Weights of a small GPT-style language model, trained from scratch on English Wikipedia.
Size: 14 layers, width 128, MLP 512 squared ReLU, 7.21M parameters.
Each number is 200 + 30 x the weight over its row's rms, rounded and kept within 0 to 999. Layers, rows and columns count from 0. The size before them is the row's rms in percent of the matrix's.

# down: layer 10 MLP down (transposed), 512x128, rms 0.185, rows 286-385, columns 0-31
# up: layer 10 MLP up, 512x128, rms 0.285, rows 287-386, columns 0-31
down286,082,191,219,206,177,189,177,229,201,163,170,185,208,178,181,253,207,148,190,168,188,259,116,208,207,158,282,191,198,194,182,207,192
up287,104,229,226,171,163,183,219,225,194,214,201,201,218,242,259,248,207,200,254,176,139,233,220,255,217,180,169,198,167,189,166,168,172
down287,104,239,177,202,204,256,205,203,217,242,228,181,199,218,190,188,171,209,194,202,227,200,213,169,210,184,106,192,256,133,210,204,188
up288,074,144,194,189,186,198,243,192,273,168,222,233,228,179,228,191,244,204,231,250,255,173,178,200,217,279,174,269,145,179,231,223,227
down288,079,225,172,170,219,179,177,181,221,226,203,122,179,235,249,214,216,180,237,237,151,201,237,180,198,218,290,179,176,244,170,211,207
up289,100,174,218,209,196,214,254,233,201,197,224,178,179,204,188,231,151,199,242,188,144,161,183,232,192,224,236,190,164,202,145,244,205
down289,102,208,258,246,195,191,171,159,212,199,236,222,216,201,197,160,199,194,203,198,266,211,254,191,202,212,234,241,174,213,243,180,190
up290,116,254,197,225,207,256,201,196,197,185,194,209,247,202,226,218,262,218,228,232,200,211,181,225,227,168,242,181,196,209,190,180,261
down290,129,232,230,203,243,250,203,241,242,170,205,192,176,185,262,157,190,209,186,227,184,204,240,205,214,212,270,235,224,189,193,214,167
up291,086,215,199,187,215,192,232,215,201,167,177,199,174,242,223,207,193,254,169,161,226,170,125,211,185,163,253,164,166,154,187,143,228
down291,089,167,196,194,194,228,199,197,247,223,242,231,133,183,197,222,203,270,188,198,223,227,209,117,209,268,290,173,233,219,199,176,177
up292,119,179,215,184,222,188,226,226,134,221,225,174,172,237,163,179,152,255,201,195,204,198,194,246,201,179,213,190,149,165,239,211,190
down292,113,208,137,199,214,181,209,220,223,210,165,228,204,195,232,232,215,163,193,202,185,208,191,154,198,259,231,241,186,234,159,183,202
up293,085,212,150,162,167,201,170,202,244,151,151,221,167,128,223,242,203,226,200,122,222,225,201,189,193,229,179,224,247,205,254,216,197
down293,089,244,180,204,213,214,205,188,190,187,209,198,233,227,181,201,184,207,208,229,224,261,230,244,160,216,358,200,196,238,176,250,201
up294,099,171,217,231,239,200,192,185,256,211,213,191,169,176,179,161,183,190,197,208,173,141,199,226,238,204,184,214,207,176,172,207,215
down294,092,242,189,173,174,195,165,185,192,223,223,214,208,166,232,214,206,217,210,146,189,191,197,212,182,231,245,229,243,176,207,176,210
up295,091,230,213,185,213,188,172,145,136,208,222,250,146,180,224,186,227,237,173,197,194,194,217,178,199,180,193,195,166,141,270,218,198
down295,106,171,176,199,149,238,211,261,255,160,217,139,211,243,174,208,165,216,205,213,185,178,181,228,192,238,325,155,232,259,169,181,201
up296,087,290,182,205,192,151,245,175,197,253,148,201,166,182,180,215,185,177,163,224,161,188,201,238,174,199,219,241,236,193,132,220,173
down296,088,210,205,193,216,215,164,181,178,245,216,249,203,169,175,173,209,182,197,190,279,287,125,224,188,274,239,201,133,196,168,193,167
up297,101,225,271,230,211,175,192,173,149,226,193,206,240,164,218,141,237,244,172,218,258,209,228,229,205,214,194,249,207,258,186,180,151
down297,116,215,191,174,187,214,208,186,187,248,147,234,188,172,177,178,258,166,181,219,233,288,226,182,236,157,169,141,188,161,193,165,187
up298,109,184,196,250,186,199,211,191,196,194,175,248,226,192,208,227,212,224,220,223,171,147,156,226,188,192,182,192,163,206,239,159,253
down298,102,229,193,170,216,192,231,178,176,222,183,190,215,213,229,180,224,152,188,177,219,136,184,171,211,173,196,227,269,211,233,156,206
up299,090,217,138,257,185,202,214,153,212,211,218,236,144,241,191,210,185,211,245,241,179,135,230,152,165,223,200,202,252,185,169,205,207
down299,087,210,207,208,208,208,164,216,146,122,246,206,201,216,176,197,230,205,186,190,231,264,209,197,234,196,229,201,130,160,251,210,227
up300,086,192,203,206,261,208,282,233,162,180,215,148,152,183,260,208,228,220,219,168,164,176,185,227,191,169,195,152,145,210,210,224,212
down300,086,214,247,237,197,189,210,228,181,234,259,242,218,149,179,166,219,232,137,210,212,152,227,204,132,226,218,187,186,199,243,188,188
up301,085,188,205,208,211,190,182,173,185,252,169,183,210,235,217,231,196,193,180,233,264,217,192,161,132,241,204,240,184,187,186,184,170
down301,086,228,209,206,229,200,215,145,214,186,208,164,191,217,207,195,231,219,143,191,174,269,216,188,214,191,266,207,178,159,228,162,136
up302,085,195,235,248,180,180,222,197,175,235,160,163,226,227,181,201,219,219,201,232,221,185,228,174,200,226,251,242,189,193,193,204,224
down302,094,223,197,176,223,238,164,234,255,201,198,216,183,181,197,208,222,188,155,167,217,192,225,228,172,219,282,204,176,160,227,204,118
up303,109,217,206,181,213,205,163,198,201,182,226,127,217,192,223,228,236,198,188,169,249,175,159,166,193,216,169,177,210,201,227,208,220
down303,110,238,206,192,164,211,187,263,160,248,195,199,165,220,187,174,179,165,191,198,222,157,218,188,170,199,167,180,174,184,214,199,220
up304,089,202,203,232,195,178,167,216,167,208,187,171,214,172,89,172,202,240,193,210,262,222,142,191,226,174,216,211,199,230,250,222,208
down304,083,165,143,189,227,180,220,200,223,227,207,167,209,178,177,218,230,188,187,182,261,203,190,165,191,205,203,249,172,242,152,188,203
up305,103,195,204,188,170,174,207,205,194,182,193,159,215,227,237,126,220,190,160,210,127,191,189,235,232,226,178,158,172,165,217,194,215
down305,105,194,206,168,198,243,225,246,190,156,194,226,144,186,156,146,166,269,177,257,194,189,225,154,234,210,253,162,152,150,200,233,234
up306,085,180,180,202,185,192,198,218,191,204,230,244,245,172,202,156,192,181,200,212,185,263,194,246,171,125,194,241,134,179,217,247,157
down306,084,219,154,180,220,192,194,187,232,253,184,172,185,210,260,200,183,176,178,164,180,158,241,178,164,158,288,237,216,149,195,179,187
up307,076,233,240,218,214,187,239,144,194,200,205,172,205,187,263,186,211,231,186,194,214,203,189,191,151,169,194,207,146,191,248,189,217
down307,094,134,214,197,202,188,192,244,212,230,152,208,237,235,154,233,218,162,186,275,184,299,169,260,219,212,267,229,167,182,157,231,189
up308,107,233,195,226,241,196,279,270,190,211,195,190,212,197,238,204,171,245,247,211,169,189,242,225,209,178,148,215,218,156,166,242,201
down308,102,176,205,196,183,185,91,132,189,219,186,215,202,202,170,210,177,164,193,170,246,256,147,175,190,150,212,207,168,167,224,221,186
up309,113,250,228,180,209,187,195,197,147,213,193,193,155,251,196,221,200,224,191,156,228,179,220,231,169,206,156,167,133,211,171,206,251
down309,107,241,191,183,215,205,215,197,167,235,201,193,238,223,173,212,219,211,223,148,202,256,179,230,214,192,160,185,190,182,152,216,221
up310,106,219,244,163,205,165,243,175,178,158,228,191,226,258,211,193,182,241,195,177,177,185,219,208,180,209,166,229,186,211,241,174,183
down310,096,224,247,172,192,226,264,230,192,184,216,172,208,165,195,200,190,200,219,188,200,195,170,197,184,235,162,249,210,209,196,181,205
up311,093,170,196,221,182,189,241,210,173,171,202,252,185,213,215,189,163,212,152,148,170,193,177,226,234,181,178,173,161,171,237,199,227
down311,092,218,168,161,125,196,144,215,219,197,248,196,165,173,194,223,221,223,161,187,221,176,260,165,169,171,235,219,239,192,232,178,224
up312,094,199,190,254,173,181,194,162,227,158,162,213,219,209,178,175,186,200,243,226,200,116,182,217,236,202,192,209,213,206,202,206,264
down312,095,219,138,187,216,231,248,166,112,171,226,264,184,215,234,224,217,203,176,156,210,207,197,166,144,193,310,197,190,204,236,195,196
up313,098,205,225,157,215,168,201,217,205,243,213,193,188,210,174,181,240,215,248,133,207,173,233,204,194,187,170,188,179,225,209,155,216
down313,101,199,184,252,219,179,175,214,235,184,204,226,155,202,157,237,209,153,148,245,176,259,134,208,199,219,206,213,206,152,205,205,200
up314,104,209,194,268,223,214,195,198,145,177,173,174,181,185,209,222,248,194,208,189,148,190,184,251,242,195,185,188,209,235,201,173,181
down314,105,213,218,173,188,206,240,183,206,217,228,218,227,232,217,202,171,240,200,175,191,263,229,217,180,234,165,228,205,217,202,232,162
up315,096,235,179,166,255,232,197,233,208,151,207,180,224,151,157,188,189,223,232,239,210,237,166,204,179,186,154,172,160,181,172,186,205
down315,096,157,176,242,231,185,163,157,204,205,185,181,219,201,175,224,227,194,206,158,232,185,160,227,180,178,215,172,193,223,250,178,216
up316,084,186,175,207,229,229,217,160,200,215,176,202,205,193,236,155,182,189,220,190,209,173,217,218,192,174,193,226,141,207,227,184,212
down316,083,216,206,228,184,188,227,267,197,175,177,211,218,212,153,239,213,234,187,207,192,192,177,213,186,247,247,174,226,138,205,213,215
up317,101,221,208,165,264,198,200,220,232,205,218,187,240,249,179,208,153,216,211,211,205,215,156,231,156,218,190,205,180,226,189,224,191
down317,102,235,184,215,194,191,187,148,225,191,201,158,216,170,215,207,220,219,171,196,212,244,183,188,191,187,172,233,294,270,251,249,156
up318,107,215,184,252,189,195,158,181,221,246,187,187,195,183,237,204,258,227,239,203,243,203,161,213,150,171,301,174,194,206,196,199,227
down318,116,162,205,201,212,151,168,234,208,165,183,163,183,199,209,223,193,198,155,199,225,116,232,212,231,161,356,223,164,169,167,184,183
up319,094,224,234,226,221,226,211,154,197,245,261,243,188,187,202,119,213,220,196,185,167,183,127,209,235,248,207,210,184,154,199,158,228
down319,101,185,233,214,205,199,186,265,233,151,192,232,185,161,218,186,197,215,171,161,204,221,210,206,192,213,215,230,164,209,188,224,211
up320,089,135,188,175,159,211,158,195,246,227,159,228,220,184,212,217,184,195,193,190,207,182,185,263,205,212,170,189,193,181,168,225,239
down320,085,196,155,202,194,196,104,195,203,164,202,165,176,230,209,194,213,198,199,171,223,255,197,187,175,236,293,192,233,162,229,223,188
up321,083,187,117,245,221,215,251,227,258,219,161,202,201,208,192,169,210,222,201,245,202,202,185,210,209,146,148,235,167,260,162,200,200
down321,082,202,188,221,249,173,181,196,204,186,241,215,203,221,167,186,218,221,207,236,255,173,194,209,180,214,163,192,119,192,193,217,216
up322,084,202,174,201,135,193,190,227,235,196,194,171,169,245,210,253,225,218,245,204,262,289,169,220,162,198,222,215,195,171,249,180,152
down322,088,202,232,147,207,217,197,232,188,185,201,205,205,195,229,182,164,200,141,223,159,197,208,128,189,249,234,206,191,231,193,230,222
up323,088,284,156,176,227,209,233,226,227,205,209,162,199,187,218,227,241,249,210,233,250,241,218,192,151,155,264,204,183,150,204,193,184
down323,078,181,208,240,196,196,169,175,178,229,213,251,233,225,172,233,189,258,199,206,262,202,176,178,146,201,288,191,210,197,241,152,191
up324,116,229,151,210,151,180,183,203,179,221,217,218,224,182,191,222,221,193,258,184,160,217,137,223,221,224,168,163,246,177,207,171,198
down324,134,168,237,180,249,206,232,178,276,211,165,185,157,218,202,162,159,198,165,206,197,110,254,220,187,208,185,170,170,218,225,208,239
up325,101,233,182,179,252,207,235,210,152,202,141,208,178,198,151,220,233,230,172,212,236,150,160,191,197,161,232,158,183,233,216,184,239
down325,099,201,216,173,190,234,197,195,185,260,222,267,227,192,249,205,179,225,205,179,222,188,258,178,223,213,257,222,209,185,214,209,122
up326,108,190,255,172,243,173,227,233,206,206,171,156,240,246,204,162,222,158,179,169,183,190,209,214,186,202,235,165,154,130,186,202,219
down326,106,210,224,220,192,163,188,138,152,202,217,127,223,192,182,265,231,170,151,211,186,136,192,170,178,192,152,228,215,237,185,261,165
up327,107,182,153,191,189,259,186,239,202,210,185,192,163,155,171,166,205,224,220,158,191,222,198,222,170,179,159,204,174,249,152,189,215
down327,110,181,183,175,246,190,172,215,179,227,193,144,156,235,194,202,186,273,157,209,199,112,279,220,157,229,193,196,184,224,223,202,162
up328,114,216,227,208,257,149,193,159,234,231,190,144,202,154,164,203,202,207,197,177,178,213,194,188,192,180,120,181,200,224,223,207,200
down328,099,204,201,184,189,212,199,245,172,206,167,175,189,175,188,187,215,170,161,180,221,203,170,234,209,195,291,165,135,215,201,239,233
up329,101,219,180,200,261,177,206,211,139,173,162,138,228,221,214,214,205,204,210,257,179,251,159,212,92,227,172,147,196,193,202,183,199
down329,101,241,155,202,224,172,185,256,209,245,220,190,214,182,234,209,223,229,212,235,149,197,206,226,209,207,188,231,183,233,212,168,129
up330,105,221,226,242,229,210,170,207,204,184,193,229,247,200,174,171,249,221,201,265,169,223,203,183,186,241,193,198,208,182,188,200,186
down330,099,202,180,222,160,198,188,231,231,217,222,134,246,191,164,212,185,235,199,128,235,184,247,187,157,157,222,207,217,246,227,231,224
up331,116,161,207,170,205,234,224,179,176,187,226,256,195,175,194,152,261,214,202,127,192,191,193,194,213,197,178,189,180,195,186,194,245
down331,100,195,196,234,198,158,146,242,184,198,201,161,203,190,184,215,226,158,203,190,199,186,233,176,231,196,197,234,239,201,230,225,209
up332,096,153,180,158,199,179,150,194,181,223,155,162,192,217,151,209,167,219,156,196,199,203,155,217,219,200,196,182,231,163,169,173,215
down332,093,244,197,210,176,183,230,162,235,170,243,181,189,223,223,136,187,179,182,155,244,237,264,158,198,172,318,211,217,175,201,183,190
up333,106,193,208,211,221,229,203,251,173,238,200,163,236,283,187,241,212,203,217,147,228,162,251,220,139,221,254,181,239,217,218,213,126
down333,116,214,182,180,211,218,271,162,268,183,156,250,194,127,168,235,225,180,148,215,218,158,154,209,227,190,224,146,176,208,220,222,164
up334,089,268,213,200,203,133,239,188,184,173,250,203,141,164,193,195,228,192,250,228,218,170,256,232,206,186,245,230,200,192,179,259,211
down334,095,169,178,215,167,260,170,194,213,217,198,228,229,190,231,180,162,249,120,208,191,218,151,224,193,214,226,129,206,202,226,216,228
up335,116,190,197,197,221,203,187,192,210,229,201,224,225,201,247,218,187,186,251,211,220,225,210,215,144,169,200,211,125,266,235,197,229
down335,111,158,251,254,243,208,226,211,168,161,200,179,212,225,194,203,150,182,178,221,202,192,235,193,242,156,244,173,218,171,176,165,215
up336,085,170,191,249,190,195,250,156,225,171,250,149,289,227,225,177,220,245,150,208,246,218,208,178,236,217,168,174,217,185,197,238,148
down336,097,190,197,155,208,204,159,237,184,211,173,218,193,208,175,183,197,184,201,158,178,280,204,192,177,214,253,219,178,231,206,235,217
up337,095,145,159,231,190,228,229,155,205,190,212,196,237,155,189,188,178,218,159,177,231,189,159,185,205,171,133,145,167,146,201,219,146
down337,095,225,209,177,224,161,189,225,179,155,171,187,194,181,257,235,217,162,256,218,195,181,147,199,247,234,319,253,258,244,157,157,231
up338,079,150,151,181,187,212,221,250,241,191,194,210,219,168,191,185,232,202,214,204,180,206,120,195,235,215,254,200,198,250,239,182,172
down338,092,202,186,214,210,217,159,160,172,179,212,247,192,229,221,143,165,192,181,177,214,186,300,225,172,146,302,190,193,220,199,213,184
up339,099,235,190,239,202,147,148,185,182,268,253,182,265,218,212,154,205,222,172,194,162,183,181,137,185,200,222,216,215,199,223,185,165
down339,113,185,175,196,180,220,232,251,197,132,189,231,147,186,200,154,156,233,208,251,257,140,253,235,188,206,191,179,139,216,140,199,160
up340,105,128,177,216,196,210,203,214,218,244,214,200,183,166,225,248,160,234,203,212,238,135,258,223,188,197,190,155,208,214,147,161,207
down340,095,223,164,226,204,193,163,206,215,184,168,183,256,239,225,205,212,191,248,153,214,234,229,202,216,207,223,160,215,244,196,197,214
up341,092,249,213,192,177,168,173,209,153,229,199,140,216,212,207,169,209,182,284,119,205,127,192,219,194,229,225,197,207,153,162,181,209
down341,092,245,214,241,186,205,236,181,207,179,181,226,244,142,194,218,172,175,155,263,187,168,181,223,151,223,312,197,176,234,170,188,192
up342,086,252,203,153,265,210,231,228,219,239,167,140,218,194,246,200,184,212,218,183,196,213,221,224,225,180,249,270,229,208,190,210,209
down342,086,168,204,253,190,158,171,185,194,188,235,270,174,217,170,201,205,169,182,214,209,172,200,201,195,208,264,184,160,196,241,261,139
up343,109,169,129,166,192,213,186,204,191,239,241,258,238,197,214,228,175,206,150,194,225,190,203,238,182,209,220,202,213,210,195,154,222
down343,096,177,163,233,241,233,247,213,192,211,205,207,138,203,229,186,155,199,193,164,253,246,207,175,226,175,185,254,195,243,216,190,152
up344,095,147,201,243,191,191,166,218,173,168,194,231,277,170,209,214,173,238,222,241,186,225,163,195,205,209,171,185,224,203,211,150,159
down344,099,224,231,232,173,158,211,223,159,260,218,164,233,245,194,178,226,170,233,207,218,248,193,233,156,179,229,179,185,208,183,212,245
up345,127,198,201,208,188,192,148,214,144,251,174,180,136,214,190,222,238,188,186,185,170,168,227,187,220,179,188,181,198,200,143,177,242
down345,113,178,219,205,157,188,189,246,147,205,204,253,187,189,167,227,192,167,220,193,229,221,193,198,200,243,258,219,224,211,214,206,221
up346,102,263,209,248,202,237,212,192,208,222,199,214,206,245,257,171,243,196,250,179,190,160,213,212,188,160,245,187,205,252,192,192,159
down346,102,241,161,208,146,222,208,196,235,227,219,220,263,232,190,192,175,175,164,184,197,250,235,254,212,229,321,196,210,221,207,228,183
up347,093,198,196,207,209,198,216,213,182,223,227,189,198,234,191,181,184,244,202,223,217,188,173,217,210,189,227,205,189,247,170,176,201
down347,094,193,240,211,188,142,181,178,229,186,297,176,225,199,150,210,229,176,183,207,175,168,266,202,194,177,323,179,173,210,202,155,180
up348,107,204,212,193,188,215,165,110,193,249,241,200,252,179,224,248,257,250,241,154,196,187,210,203,241,146,179,228,183,228,172,222,222
down348,108,169,195,186,200,120,243,201,199,205,176,199,162,218,248,209,147,121,215,206,212,268,262,197,241,145,258,172,195,220,231,127,171
up349,085,170,251,238,240,199,189,214,182,235,152,264,220,227,176,232,199,128,156,198,208,183,223,205,240,153,238,226,152,240,199,134,240
down349,093,241,193,154,169,176,201,219,171,227,245,161,204,205,188,190,167,239,215,185,173,230,157,193,159,207,129,192,209,201,201,256,178
up350,093,170,252,159,211,195,213,218,216,229,189,182,195,221,191,241,198,227,145,209,206,232,247,192,200,186,157,204,166,134,168,202,187
down350,090,174,186,213,189,191,226,245,158,217,218,143,203,159,233,199,223,180,247,162,196,142,199,224,201,211,259,209,181,252,168,216,207
up351,103,226,172,165,134,208,267,214,231,226,165,223,175,188,243,174,196,235,194,224,194,238,216,198,215,245,240,185,247,202,274,193,207
down351,110,214,212,191,201,147,183,234,227,223,204,193,212,187,251,216,200,153,203,174,184,193,139,181,196,197,255,258,211,181,231,201,217
up352,088,195,130,219,193,256,221,194,228,232,155,209,178,219,183,214,201,187,246,259,196,168,190,234,223,237,190,208,277,214,144,217,177
down352,093,193,212,147,220,164,185,206,194,160,216,144,213,181,187,184,208,232,209,186,173,245,214,194,202,222,339,196,174,186,224,175,253
up353,092,171,221,190,232,155,237,169,176,227,181,205,207,232,216,220,198,128,158,206,216,178,218,281,176,198,194,269,169,186,161,207,220
down353,089,219,173,195,257,171,251,164,205,211,262,191,152,152,204,200,242,170,260,160,167,229,242,167,194,244,132,239,180,186,189,207,213
up354,095,181,212,195,226,201,230,193,152,208,206,235,256,195,233,231,223,182,147,216,144,161,196,154,247,212,221,180,197,200,213,234,198
down354,101,240,271,170,176,247,198,154,216,167,256,236,199,192,232,175,187,223,231,197,185,155,188,196,178,229,154,165,187,138,166,176,209
up355,108,206,173,219,177,197,184,228,232,208,212,179,218,193,193,221,229,227,224,209,174,154,161,272,166,183,258,203,208,229,202,111,169
down355,127,216,134,195,210,150,220,221,193,232,219,201,194,160,232,217,223,208,235,224,150,222,217,166,191,219,241,183,223,226,123,177,189
up356,089,164,186,167,219,232,159,201,233,233,185,195,150,196,151,192,218,247,164,149,222,192,145,202,214,174,246,208,193,168,161,205,166
down356,085,225,251,191,185,233,187,139,181,205,234,233,215,160,198,213,242,244,135,206,140,197,236,174,197,190,253,182,247,222,167,196,229
up357,090,181,180,202,231,232,224,234,207,221,188,181,201,195,199,200,205,204,201,187,247,215,201,248,252,181,247,218,129,199,192,181,211
down357,080,225,180,155,156,236,170,186,204,197,243,171,173,180,221,180,174,221,179,188,217,143,228,190,169,187,242,211,167,161,252,223,169
up358,100,228,168,169,202,219,210,189,194,213,230,191,225,196,260,155,185,182,213,192,123,216,194,200,197,232,158,242,199,225,228,182,171
down358,089,247,185,232,245,215,219,243,209,191,208,194,158,177,207,202,247,185,164,196,260,188,192,146,203,204,131,211,202,218,229,194,242
up359,100,263,234,161,215,175,188,190,189,167,156,188,194,209,165,257,176,237,160,239,200,232,163,214,187,185,216,165,186,177,207,201,203
down359,091,183,184,227,176,218,207,195,198,191,167,205,213,176,161,255,204,160,177,186,186,199,231,200,237,124,187,154,171,190,212,176,251
up360,112,241,146,194,146,176,158,256,221,189,239,189,221,198,220,243,200,199,149,260,231,167,187,207,206,250,193,179,214,217,210,172,148
down360,103,245,165,213,190,255,172,134,171,181,219,259,161,199,204,222,174,232,201,179,244,265,238,229,229,234,254,226,236,192,231,171,175
up361,077,181,171,202,170,122,208,198,241,209,192,236,203,236,153,178,171,193,198,181,241,202,216,177,203,205,206,177,215,161,227,249,229
down361,077,238,117,145,243,210,256,188,197,211,269,239,209,229,192,177,202,197,191,203,212,218,248,213,182,157,150,188,177,182,201,192,190
up362,084,244,195,199,195,212,216,236,145,181,286,189,222,168,187,220,222,208,198,199,251,182,211,212,147,180,250,220,221,224,181,199,237
down362,105,214,179,206,229,143,176,192,252,228,145,182,203,206,246,157,202,166,222,200,183,204,192,200,267,182,274,196,242,224,190,191,170
up363,099,233,224,204,201,182,224,215,148,208,224,233,135,200,138,205,217,216,182,180,192,240,204,246,186,124,164,215,200,214,232,213,136
down363,097,168,191,232,172,254,148,233,213,222,231,173,204,234,248,189,194,144,205,228,198,142,141,147,222,254,142,232,236,167,219,155,224
up364,100,210,212,153,163,187,189,197,173,227,200,159,225,190,197,254,218,201,289,212,200,171,187,160,213,266,230,190,214,211,212,222,186
down364,098,220,195,257,212,190,187,232,189,236,211,177,129,141,206,200,203,182,207,212,175,196,201,215,168,198,148,225,209,215,187,155,204
up365,093,183,233,209,261,122,198,189,161,199,207,214,216,173,190,176,261,134,159,184,194,195,204,151,268,229,190,192,232,200,236,227,202
down365,093,167,199,230,171,167,179,170,202,195,199,206,245,183,249,195,184,228,205,206,224,193,198,196,179,194,178,223,165,188,149,199,188
up366,099,121,206,191,196,193,215,164,270,219,210,236,158,241,132,177,176,211,185,201,209,159,178,194,223,188,191,155,150,180,197,234,256
down366,094,229,171,125,182,121,234,272,267,200,212,191,204,208,196,176,212,219,155,212,175,212,251,181,213,213,116,244,165,200,206,181,169
up367,093,202,161,221,223,206,171,134,201,216,141,203,210,176,256,242,195,156,150,193,136,161,219,219,262,205,165,162,235,200,161,261,175
down367,091,191,192,258,145,198,144,206,178,204,179,193,200,172,218,187,243,215,220,198,233,175,237,206,227,204,211,189,191,194,139,228,173
up368,032,188,228,249,196,248,194,129,177,220,167,188,207,171,217,187,223,215,193,244,226,218,183,188,203,220,220,238,229,155,209,204,219
down368,029,226,200,170,233,294,230,193,223,192,197,259,189,222,222,212,214,209,192,171,190,182,285,244,202,191,197,185,197,176,160,157,162
up369,098,236,257,175,250,140,186,234,156,224,193,208,198,236,189,207,298,211,175,186,165,211,188,204,245,183,259,178,153,218,237,189,238
down369,105,163,151,195,191,230,251,218,248,177,161,205,193,124,177,198,181,202,189,204,176,262,230,177,200,215,162,218,196,215,174,222,167
up370,105,185,202,148,186,140,140,226,185,219,203,198,150,173,185,215,172,170,227,221,221,182,264,231,200,261,135,220,194,191,224,176,192
down370,104,281,193,180,166,202,240,191,206,219,242,206,242,202,230,196,197,196,216,173,183,206,135,172,209,187,245,221,233,209,214,245,174
up371,100,153,174,237,164,211,196,206,268,211,191,174,177,212,232,181,239,200,233,147,237,179,232,154,162,214,142,176,189,162,199,287,140
down371,130,181,241,191,237,216,186,210,211,188,176,189,198,228,140,174,206,150,154,217,191,132,278,230,197,193,151,211,196,230,188,196,239
up372,104,171,218,213,177,190,233,247,154,191,234,144,182,221,232,162,185,204,224,192,202,188,189,229,154,181,193,226,203,210,217,178,240
down372,107,185,179,219,180,235,224,211,250,168,139,272,247,197,199,191,175,238,169,186,216,162,178,277,189,242,212,152,180,254,172,185,201
up373,086,203,145,196,240,202,212,180,159,170,203,230,225,190,168,154,149,185,165,199,200,267,202,194,175,160,179,215,156,192,136,197,218
down373,091,207,182,223,195,209,261,231,209,201,223,173,161,145,218,226,211,200,176,227,242,297,142,195,215,206,148,211,187,222,234,151,156
up374,073,219,156,218,148,224,210,153,199,188,141,193,215,181,212,159,243,171,220,188,232,210,159,210,206,203,258,205,199,243,260,218,249
down374,082,150,175,164,243,259,195,217,203,195,197,225,160,240,180,165,153,204,196,151,188,197,242,203,202,208,311,165,200,216,198,207,170
up375,086,176,185,159,212,210,194,184,254,156,167,183,204,208,181,118,203,190,175,175,206,198,176,106,282,213,150,230,167,196,189,223,158
down375,090,195,162,206,178,217,185,150,243,181,200,207,231,225,217,166,206,249,207,180,214,303,145,208,231,223,233,257,188,208,192,173,201
up376,115,196,209,174,193,209,190,212,193,163,172,145,199,270,242,211,189,164,167,236,156,193,184,237,209,197,167,230,199,211,258,216,169
down376,104,204,213,230,260,234,237,156,180,146,186,197,236,205,141,191,152,199,178,223,190,240,168,156,233,173,137,170,199,200,249,221,145
up377,115,218,237,175,162,192,172,192,219,174,176,269,223,179,177,186,241,195,160,208,188,170,219,188,230,184,63,181,221,196,220,207,216
down377,101,211,160,135,193,210,241,207,190,191,212,201,191,216,243,216,173,200,239,216,218,210,140,254,172,171,263,220,146,139,210,147,187
up378,108,206,186,139,183,162,165,193,138,227,207,216,226,200,178,183,157,181,178,224,163,223,190,201,179,194,173,149,152,176,193,164,168
down378,103,150,176,184,201,163,228,197,193,149,162,211,220,143,170,195,198,197,178,215,182,147,144,218,257,175,183,169,180,208,178,155,220
up379,104,200,150,204,216,145,198,240,186,185,170,206,250,225,268,215,236,267,186,160,230,225,205,195,189,220,181,162,204,191,236,226,239
down379,101,257,196,195,223,203,209,161,211,185,187,228,214,231,213,202,180,193,216,190,207,164,191,209,225,173,297,240,165,225,213,196,162
up380,097,175,214,206,245,200,167,256,199,201,211,225,182,236,253,204,171,236,136,169,188,231,186,205,180,162,172,216,248,204,185,207,214
down380,097,179,165,247,183,189,260,186,200,199,168,249,207,182,176,193,221,224,178,202,222,157,250,176,208,221,126,183,179,168,206,118,234
up381,097,196,213,193,217,236,187,188,216,194,225,258,219,226,191,209,226,186,230,200,202,176,181,167,164,149,234,205,224,173,207,208,216
down381,088,227,175,238,203,212,237,175,165,226,258,217,202,214,196,204,191,213,147,224,201,230,208,215,298,223,171,178,167,199,191,165,214
up382,110,215,219,182,232,237,218,174,155,198,247,219,208,199,195,224,170,183,195,262,172,151,206,194,215,159,200,209,254,197,156,155,216
down382,095,184,231,211,173,175,197,211,195,183,205,225,194,184,226,172,179,195,188,203,203,165,194,150,226,179,267,214,166,264,193,198,146
up383,092,225,191,173,164,140,207,178,230,198,178,209,191,197,185,212,178,209,137,168,207,227,218,232,178,198,209,214,229,172,189,211,152
down383,090,139,175,235,184,198,148,186,190,215,191,264,163,184,183,169,221,212,245,209,231,258,153,189,167,197,310,196,135,207,214,192,205
up384,105,239,221,181,177,169,228,182,182,197,249,163,205,215,212,237,235,217,205,211,235,158,207,176,218,224,249,172,222,160,211,176,193
down384,099,141,228,207,218,204,166,212,157,250,219,202,179,140,225,165,241,198,220,201,210,211,200,202,215,242,171,219,225,190,243,228,152
up385,088,202,226,219,193,176,197,201,160,176,173,227,225,179,204,210,245,217,235,234,166,233,226,207,128,208,217,244,231,198,204,203,178
down385,091,186,193,205,137,200,214,199,235,195,194,240,165,228,171,203,251,199,197,207,208,171,224,183,242,162,235,138,210,197,239,189,210
up386,121,177,239,198,182,169,185,237,192,219,191,227,251,173,218,184,219,228,173,213,182,180,187,220,183,199,188,203,138,197,209,185,211